From a checkpoint of a small transformer trained on Wikipedia.
Size: 26 layers, MLP 384 SwiGLU, vocabulary 8192, 12.7M parameters.
Architecture: rotary positions, no biases in attention or MLP, untied embeddings.
Each number is 128 + 32 x the weight over its row's rms, rounded and kept within 0 to 255. Layers, rows and columns count from 0. Numbers have three digits each. The size before them is the row's rms in percent of the matrix's.

# down: layer 7 MLP down (transposed), 384x192, rms 0.2, rows 226-256, columns 64-127
# gate: layer 7 MLP gate, 384x192, rms 0.226, rows 227-257, columns 64-127
# up: layer 7 MLP up, 384x192, rms 0.214, rows 227-257, columns 64-127
down226 105:168142159143135164126115107116126108076082109175058108125163129142167126167133179169100105178129190164154116095138146067144160148132117162097128105118149148137144094163185134136171107131171119
gate227 107:147107096163094149097159097174130114146093125123126164189080087131097140081142164115148132107105140087099173134129116144088093110154090132204091159113089123214067151135100169111152101165116170
up227 107:144101126172148137155091166089122154153095144144162096099167134137091125100162141118142134107153145158124206124129126151121203120112134117130127124108142110072129180133165112109114138104096162
down227 097:137138096120176117089167111154155105138145069102079144081145177133119205169056118150047149143127149215153094124149131204148131145124098102174127110183159179096151182111092124071129184096180140
gate228 086:123154175118093143138100126152191083146110189104141138164082106132125205123154142131110144148084089142128127137182163129149110149143083070085185117080131111084185195143108077128117101127096145
up228 098:146178166133155143176112082124189135146132193117186137158142099119133157057166089119173132161131101135117134146141141119069211083141137134159135138083126159125141148125173150181166102099164150
down228 102:120144189114158133124071131104183171138148121139072110170154139081106087110185125102212095097112095136168146136112139144121114134099165155120107113098147134162129086060117134122131125117120156
gate229 092:114097120150128149117142196179126179168120139130198113073067112124143149114143148101106116112117126105119143060100087115141076145110164115119198103175118143101161138164168094161146181084154075
up229 104:224117119140171115143141079132145119156085150148134160196126125112157094150151151114091119135068180146162145189185154028164181111155135091143134130134114137122174139156142101059098125096089095
down229 103:142137174131181147141129111119112180106111115112131115064156140095110171097144152106139158173180058110157171107129088107178104159043104161107124093125159082118140092116123074147071123151127141
gate230 099:112103115154124112111145028177155095165114118076110147128085116082140108178130094106085229150103141147188163162136053158103105172181131124147099122114155141104118123179140113077157082104079111
up230 098:145121143130127116179166055156125124169175172180230140109124150108140191117100125102155128120076086122110122120109135124182144124176102194130158095181132086181135173168138089115120147145142095
down230 102:090104144141182157131135130111121126123142126154146174084164133159110085133160160176130141082134171131159095117115165108117139164119164104119201144100094122166116145082070157120128125164202117
gate231 099:148145125125164105111086138128147109128110056123203142181062131133052173099086051151082128149138210157153136144163129141150173157097104148095091107128170180143173173119129104176153180091144108
up231 100:098119101105134133076096136158170092127118128120110152179098170123132070189156095152160134130140174150166073167101144056142125085111192187141105107144147185141137106086126101144127092107128146
down231 097:052127100075103155144186102110138089089096133096079115096104110144116147130120102091132177115133157140186115127105199105104159152076155096126100109220101121074129078117108159104158068121132146
gate232 106:138119113136090180096207121095088148190094104129143109096124101168125175151169165168112129108152126126106161152112146160100115132190167120128219123096163145090158126148111124105190181132138151
up232 098:130136066146042098134117098087112141183129097139097146096162171107078132100190110105102142135160101103136060122132139166087134114150129020113105105155114135126116118137129142107107157133086121
down232 106:154086158148122180152047107131152121066147137193167150148152158128162124071092063167103191118133130140108109144139059139152123077123133125112103153191151144117121132119142124131122060106069156
gate233 094:117135152114123103140155135173108128149077102217143131130122153059155120108136112120071110069135153131133185096144176105095118121125099095152118088139161043142124168194143104201118147108153141
up233 096:049085155147110075124103131130117066145109099198100153126109078138115108148091097083094128123122118132183123141125162078104087120065143162125109078185116155140173100112070152113144163158124135
down233 095:106174125158107119151099156162160125195123095081164117075146164147164073112090146147069111171071124102124111119133125139117143085155111148123177092137068139127177121109094136105185118125107156
gate234 102:106104167108135142185168156138161172174170173092125151088092109116114133101150164098150166078149187149131174138151134171148137088164096109060180176136202115141172150136113129138168129117139143
up234 094:108095114119108142165117101055144155089151159164137086145081112145119097089136137146120150100086067123179144164113184110157138145139189153119157164099155159165139104111145125070130155109112160
down234 103:100166146139111092139074158129134147126168154126158088101137097129132101186128127162114155156151119114103169144137151118046133104164155149141140096129118048160152135188174097121132146170164107
gate235 112:050146131180168142148072110135175136183133099111141161138090103131123104135119154136190103121141167153132129088157094163133118079100079119129146109127141119117130134107068201131165113147159119
up235 098:150150160166124143064158068162133132103115100143130134155085224097189116145121088136103048142165105123169125176119154055064169140159098145107161225130111130147058213133211076133136164109164130
down235 094:156131133114147134156176140109096130134192157120119166127118066205086074099137117127101178139100123137106169136157099248170123126109161137148118171188153090120121135112171103177098134120118129
gate236 090:109086109129130132104140146072106104120097185139183138094126155160149131105092212076099141118129147144150133072191152088085164145095110133161127160126131154120111140137128168161110183109182146
up236 095:142071166090155161113144173101180135095112141144091118117128211112102137114065097199113157113078110150117083144163172074133137151103141153150137150148104094172198115170148119107136124148169104
down236 103:115130145115119160097110062094129146122144163154121116097116129123125122097114135116104134133144111105130081137144195158069194155135124120196139109163081146082134144133166149140213105079137107
gate237 105:131097120096166140121154121066130087171103147152090196106115107136149218149083089191135123172070160107159147130141117101072099133139099090107154131113201069119158083126129153127096164136130112
up237 101:103121180101155159178131110116107103130116134113130154142123175094095156140156102124137144152164141113141132089091133170106174121140098092191167127161103130092061108059146133151160114088120159
down237 099:179144107120154126116177084134150123100177089117130047107123156164127103112162109106091158179119151094092150111172114101192154182140086116145168112102087119114127141142165107149137106151097115
gate238 097:139075141058107070118164144147150088140131102090089121152180119103160099137096091142130129142175105121118088132157124089111112139154133141170119165129087112181123094156141150107126171138205094
up238 109:134155099094087106151075101122124174075123121148207113211115182119140145127109133188112095114128084142183161113124098153152147205123115183155129145090102076119155168131157146129157133112066150
down238 096:185122073136128102087109144154116095115149196126135086128110118144121139157154124092136077139140178109130114173110101114102120204127129197139110164123133180042115091147165122086175084147204109
gate239 100:132113167164189140092167121090174135125135133131186154166109143131116163137190146138101123084105193080090155185172080106113130192126104119161116159133170105165130105106109150187193086134131105
up239 109:144084098143142151119145089084115100051162100150120125125073203160153124177135126161193130132135110133150135182138119082094022121133072188115083176218146166141130139187089084139130135106107174
down239 110:175114156098131106058146138163128116172139144132172130146139141157139148091094110110123172149101061166073163111173128110118082169199120118138169113134136097128112166140165170111155152148101115
gate240 091:168089190128138132137166102153129106110138179117180128119141150156120092116120173112120125175156132131123135173107074227096120082118124123089105079138068100176146120155144179140104134182132095
up240 094:126094127158154109125163158154107065164117093140124078145152087127045175135115190052073119130139130126120147098129101166151070128168115149071123131132127137127104117147073118073148103155083139
down240 094:096139131154162099172148126104117144116136141118136125093161119113132144191170088142163125125179181157179152057195159124102081129160107133094142123120119080143106151139124114169104153106141121
gate241 100:099119113150067089104112142129086145107050098184118086106154070138115162150111189122114137093113184156101131105151125135083100120136109101088128145087137134088116143114097134142081096150131111
up241 089:177111116107107088105064116075149097104159147161107127186164160144132118110135122096142160167145125105100138119143147191096183153139054083150116140107098136115098147131126136105110062083144096
down241 092:161123189144180138138158106100190149155133157065162143165212171108120102129166073176140118099116104129197126189081129151143138065134144128116119178124068123180146135143095127179141159081167155
gate242 101:147109104063159150105135104097124170157087125160057190137114110119097124176114189129125142119123148146127098150138167127154102109165074124126112079132084101090128154181111101093054141099172147
up242 086:149113071126060102122185080160135151107065150142138124169139125137119122126120120140069138128124110085093139097147189165109150101046120113111153098100121097129162147155125143092152129155183104
down242 095:138134114113158162158101119156150118145155067153097126143125147185102155119125189105158166145070108114120138125112125063130143080099049123108198121085130107113150152143155175089103076106213124
gate243 099:125130138150149174169155119130088143159164101192098145137181136147115226142115094109135123114140131141083122134119155064145114103104084106085172149097150100131106055111154056116125176159122152
up243 095:111122120132130116121115105152130120159128089091121115155085071090134125123092053085167141104061122125127081062119145166082118126092067152097149179113167183118122124134060120144204117116123104
down243 099:124128119137167097171133099160171130129199096165123140107125126162103149189138091067153160188152114145070160137125163103160083129109137136101111150121177109166102126103186065109123151166110153
gate244 101:138162132135134172115107141161145111100129100089151166106162105160171092144086143131141129165174178178168156178105161133148101149117157180119134127149134180162074087084130075136117109227151137
up244 099:129125173160178124180112099137101119140082080064142097178196122096223101157164124106191119180152162166108124154151108114166096091173131128134147156146080119144096127172126150209095147119132159
down244 097:142193119125168092133146106180118132138120117148141158099140091210138137161161110195148187128105116206126085123134181086168123101077093105097131152134106114127167108115116084088062135164167133
gate245 103:118117131165104155065169110169126157085129093127116129127157137134093128104129132143150102103119111105182110064117123076148139046176149130117078129130162121094154102126126149139099166097077113
up245 098:069132102115120127092160108090141183147133138199105115112123101157138132128156193134130119103123113142109164134114090097083112160150185151167146160129120104187093134229178174164081126170161087
down245 099:142151080152127172151090151109134115122127107098137091097073134127168070092168142124123085117086135145109108149134149114134125162106122111145122111137086117089116145080105153099136108162148119
gate246 103:100162127145115137133135070101095129103115095122155144089113169141140072111190159117153119148096096129116111152107099173151080154125134056056137212107113116072099155154100147078153118188150112
up246 100:185124077089086149118102156142121124112108116103155084116140134081062127119185051088127142142112100134132141129119137106121130146099160095183094108112143229133113144117119100140151089119132108
down246 100:127150178133093114126103098126108138191200088159106141177120095073148087138144141119154095168118117116092121080097124061177118092127143112098121118107132155127152199139102113132136069137183122
gate247 098:119119151118085095094136139150137171079131128127218120128104084080096080045101110116153081137139114212113132126088151166081093152118134117130098093108127084134118169103096092093104136135081173
up247 103:107183180123111120126188115151144173137132115111115086123137053105119134124169074137122146082078106091069145179126094191178134122127135091154088164157110132121171037108144165111100137076120155
down247 099:152139120075134119070135124182095170162050148105101102114208113204153124079122130103180126108097085125112137199104175149195123088132109108116082083115153107153115110141152084127118160165122132
gate248 096:184108072078141125125137103133162067128096137114128120135073140100133084079147083133159113046138132158123146183173151119159095159077148126132139086169111173146155093115124139076133151122188132
up248 092:123137125144098066095146116149104091153142122146133051122181121125090200136121116158182102116173150132089138147097108152082078178157080200154176166085185131058097143099146083147114105148087133
down248 096:188135102115083120134148184149126076173172120111170113099112104113128100072164090119120095132138186122135172126112105136153137144094120116111149143111152103132147156098129156184069064151090136
gate249 102:078105140135067096166165143110121093125092103111151191082089102173143108101137114097133098133136106178113112171173179105083138080141109138074146182177121143118161103125168153152167127137058149
up249 106:154163100114094123145106158149134117086115103072078132133094114128103134156111176113144185093140131085152137176097090165115128140119123132164127186123161170135200123137128105096042119070046074
down249 104:044127175139096132107152087122107123155123158128107092131122102122156148135112144131109124104105103089161197118121092242183132185175126128106146148135171161121128077162182112138133123132134114
gate250 093:154132064158121156147134101118151170123123149139087163111130074134157136112139147129170124114109161143178135130171143151149109166139131117093148122135131094165099057103237109082189151092137089
up250 092:095156145098172160158115175151169156117121141109152162147111130147206141150103128089172150137133134158188087130156186053210119181078145146187142155147162113141122157139122136122147104146092107
down250 102:126146086157098109117129128085187105127143097145102145084158118147135116111150101146110090144092137211165176097165104109151193189110059117112119074151142119133112170118125175095137128140148219
gate251 106:143145152071034187132143092171173124174126164099188113188146158133156137161114079105189101121138212137102140138156126137140119138142130119151106140119132124138158068070086148113089112066125083
up251 103:154064136141130066117118078064122129096085149156151071154103127129120093112109146189140036080082134125137080129146103110053125120159053177161153104142134117119126095154086086122105137156139133
down251 101:137083064163159132113098147132095124083160100152113074147157089083103109121113128166146060159116199102182042111079065144102092120118097156094162172096095070137109117138119090102108137154121143
gate252 099:108115143167136177210118187121148102164132091117131163192053182135069137169121131123065123145112123110073133143158155084152162161125072120145155151143162114116137183101085142125104051168172158
up252 100:130153192187123105126147159151154184151130148122171130194154178087117119050171154149139120170129090106163120109110097153132080139123043127122101148141098150182145132068090118129093121130094203
down252 104:102116078142106141222141118134141095150093055063134136155046139132126127092122133105127097120153178135081138099115150096124146144157127119119144143122168159104123098085153153097106123215143170
gate253 122:112219103128123175100098113155126164076081089153157090098123125064080115165094178137119119177116140146103189145139149101144128173155151168095111132170143113154132129106067149093104223121154145
up253 118:075189163135158148141074090134144105129134154102095111132150144131169102132164144141106115143087093122138130137088125118132148154158060139170130168191114127167139162093117159107112114093103170
down253 102:174137142160194130133105215106143144095110129087177147122125133130101166094135148124094165123137147160121135093106094065097066119085061140133141096101082101137147097138135188083145138121119090
gate254 096:156123073126128128157166109081121165100166096105107147043138168175132137153069102131104095169096108091149123093103170049152085154127110141150100060087181146095102191145062167127132090163084160
up254 099:105157104146108118101100134183159136099117136122154111210135125079123126073121168103137165141100088083179116153154164101138130102131200111139117055121128115028159160089114129117130101117130212
down254 099:139119127124113172153169073049110107070135112141152152077143098123123160127146074176103145133155156153154130129136198125138096194119155132106186086181131130117097098113140109154142170168133103
gate255 086:103122140092149142120134135143107114165135127138127065127153136104105093196182169167124122151121180104090120170111150170101136093162074162103125087151147129190090052108098096162101165137103157
up255 090:107096116110127103162092127134048102152165163057165116131103154116144157113089122162117151134131094102155125191099088134147146091129145142128112122142170139124182126171118103147120129152118130
down255 098:187145144162102088127115148169171161082082133171103092131117144104168160109183120120129132147070144169094152089063141128054159135142159174094133156109113159132108136088150149153106106101175130
gate256 092:075090171116148106107137110087174169129154144102129142118096139088084134206180145098129112109167109126147118090117073142104163142124173125153151140136152157165104152078087154147189102138148155
up256 095:155151107119145089119150129132100133088089126142123133118142143129139105093109160162147114118137103148118132103085147089169160097156099127109161120086132140135150098131180120212089170118131147
down256 096:160134160112024151190103098135103130067137093128107132136100109136133161067137200130153098130079162156119135144112139171117162089105081145151131125237136096080142165131110169113125128092168145
gate257 096:138157191066140153155163148108069089125158107114145140087116157182124123151121064126112143187147156094153135130095169155133128037125161183156147095125199121126137122093051070110077154143128110
up257 087:122159093098099104086102096123175160154157116136172117072105111103061086102090134147138084090163139063158103159107124134098125128142117152186130132098129116155100088161109160110090157149130074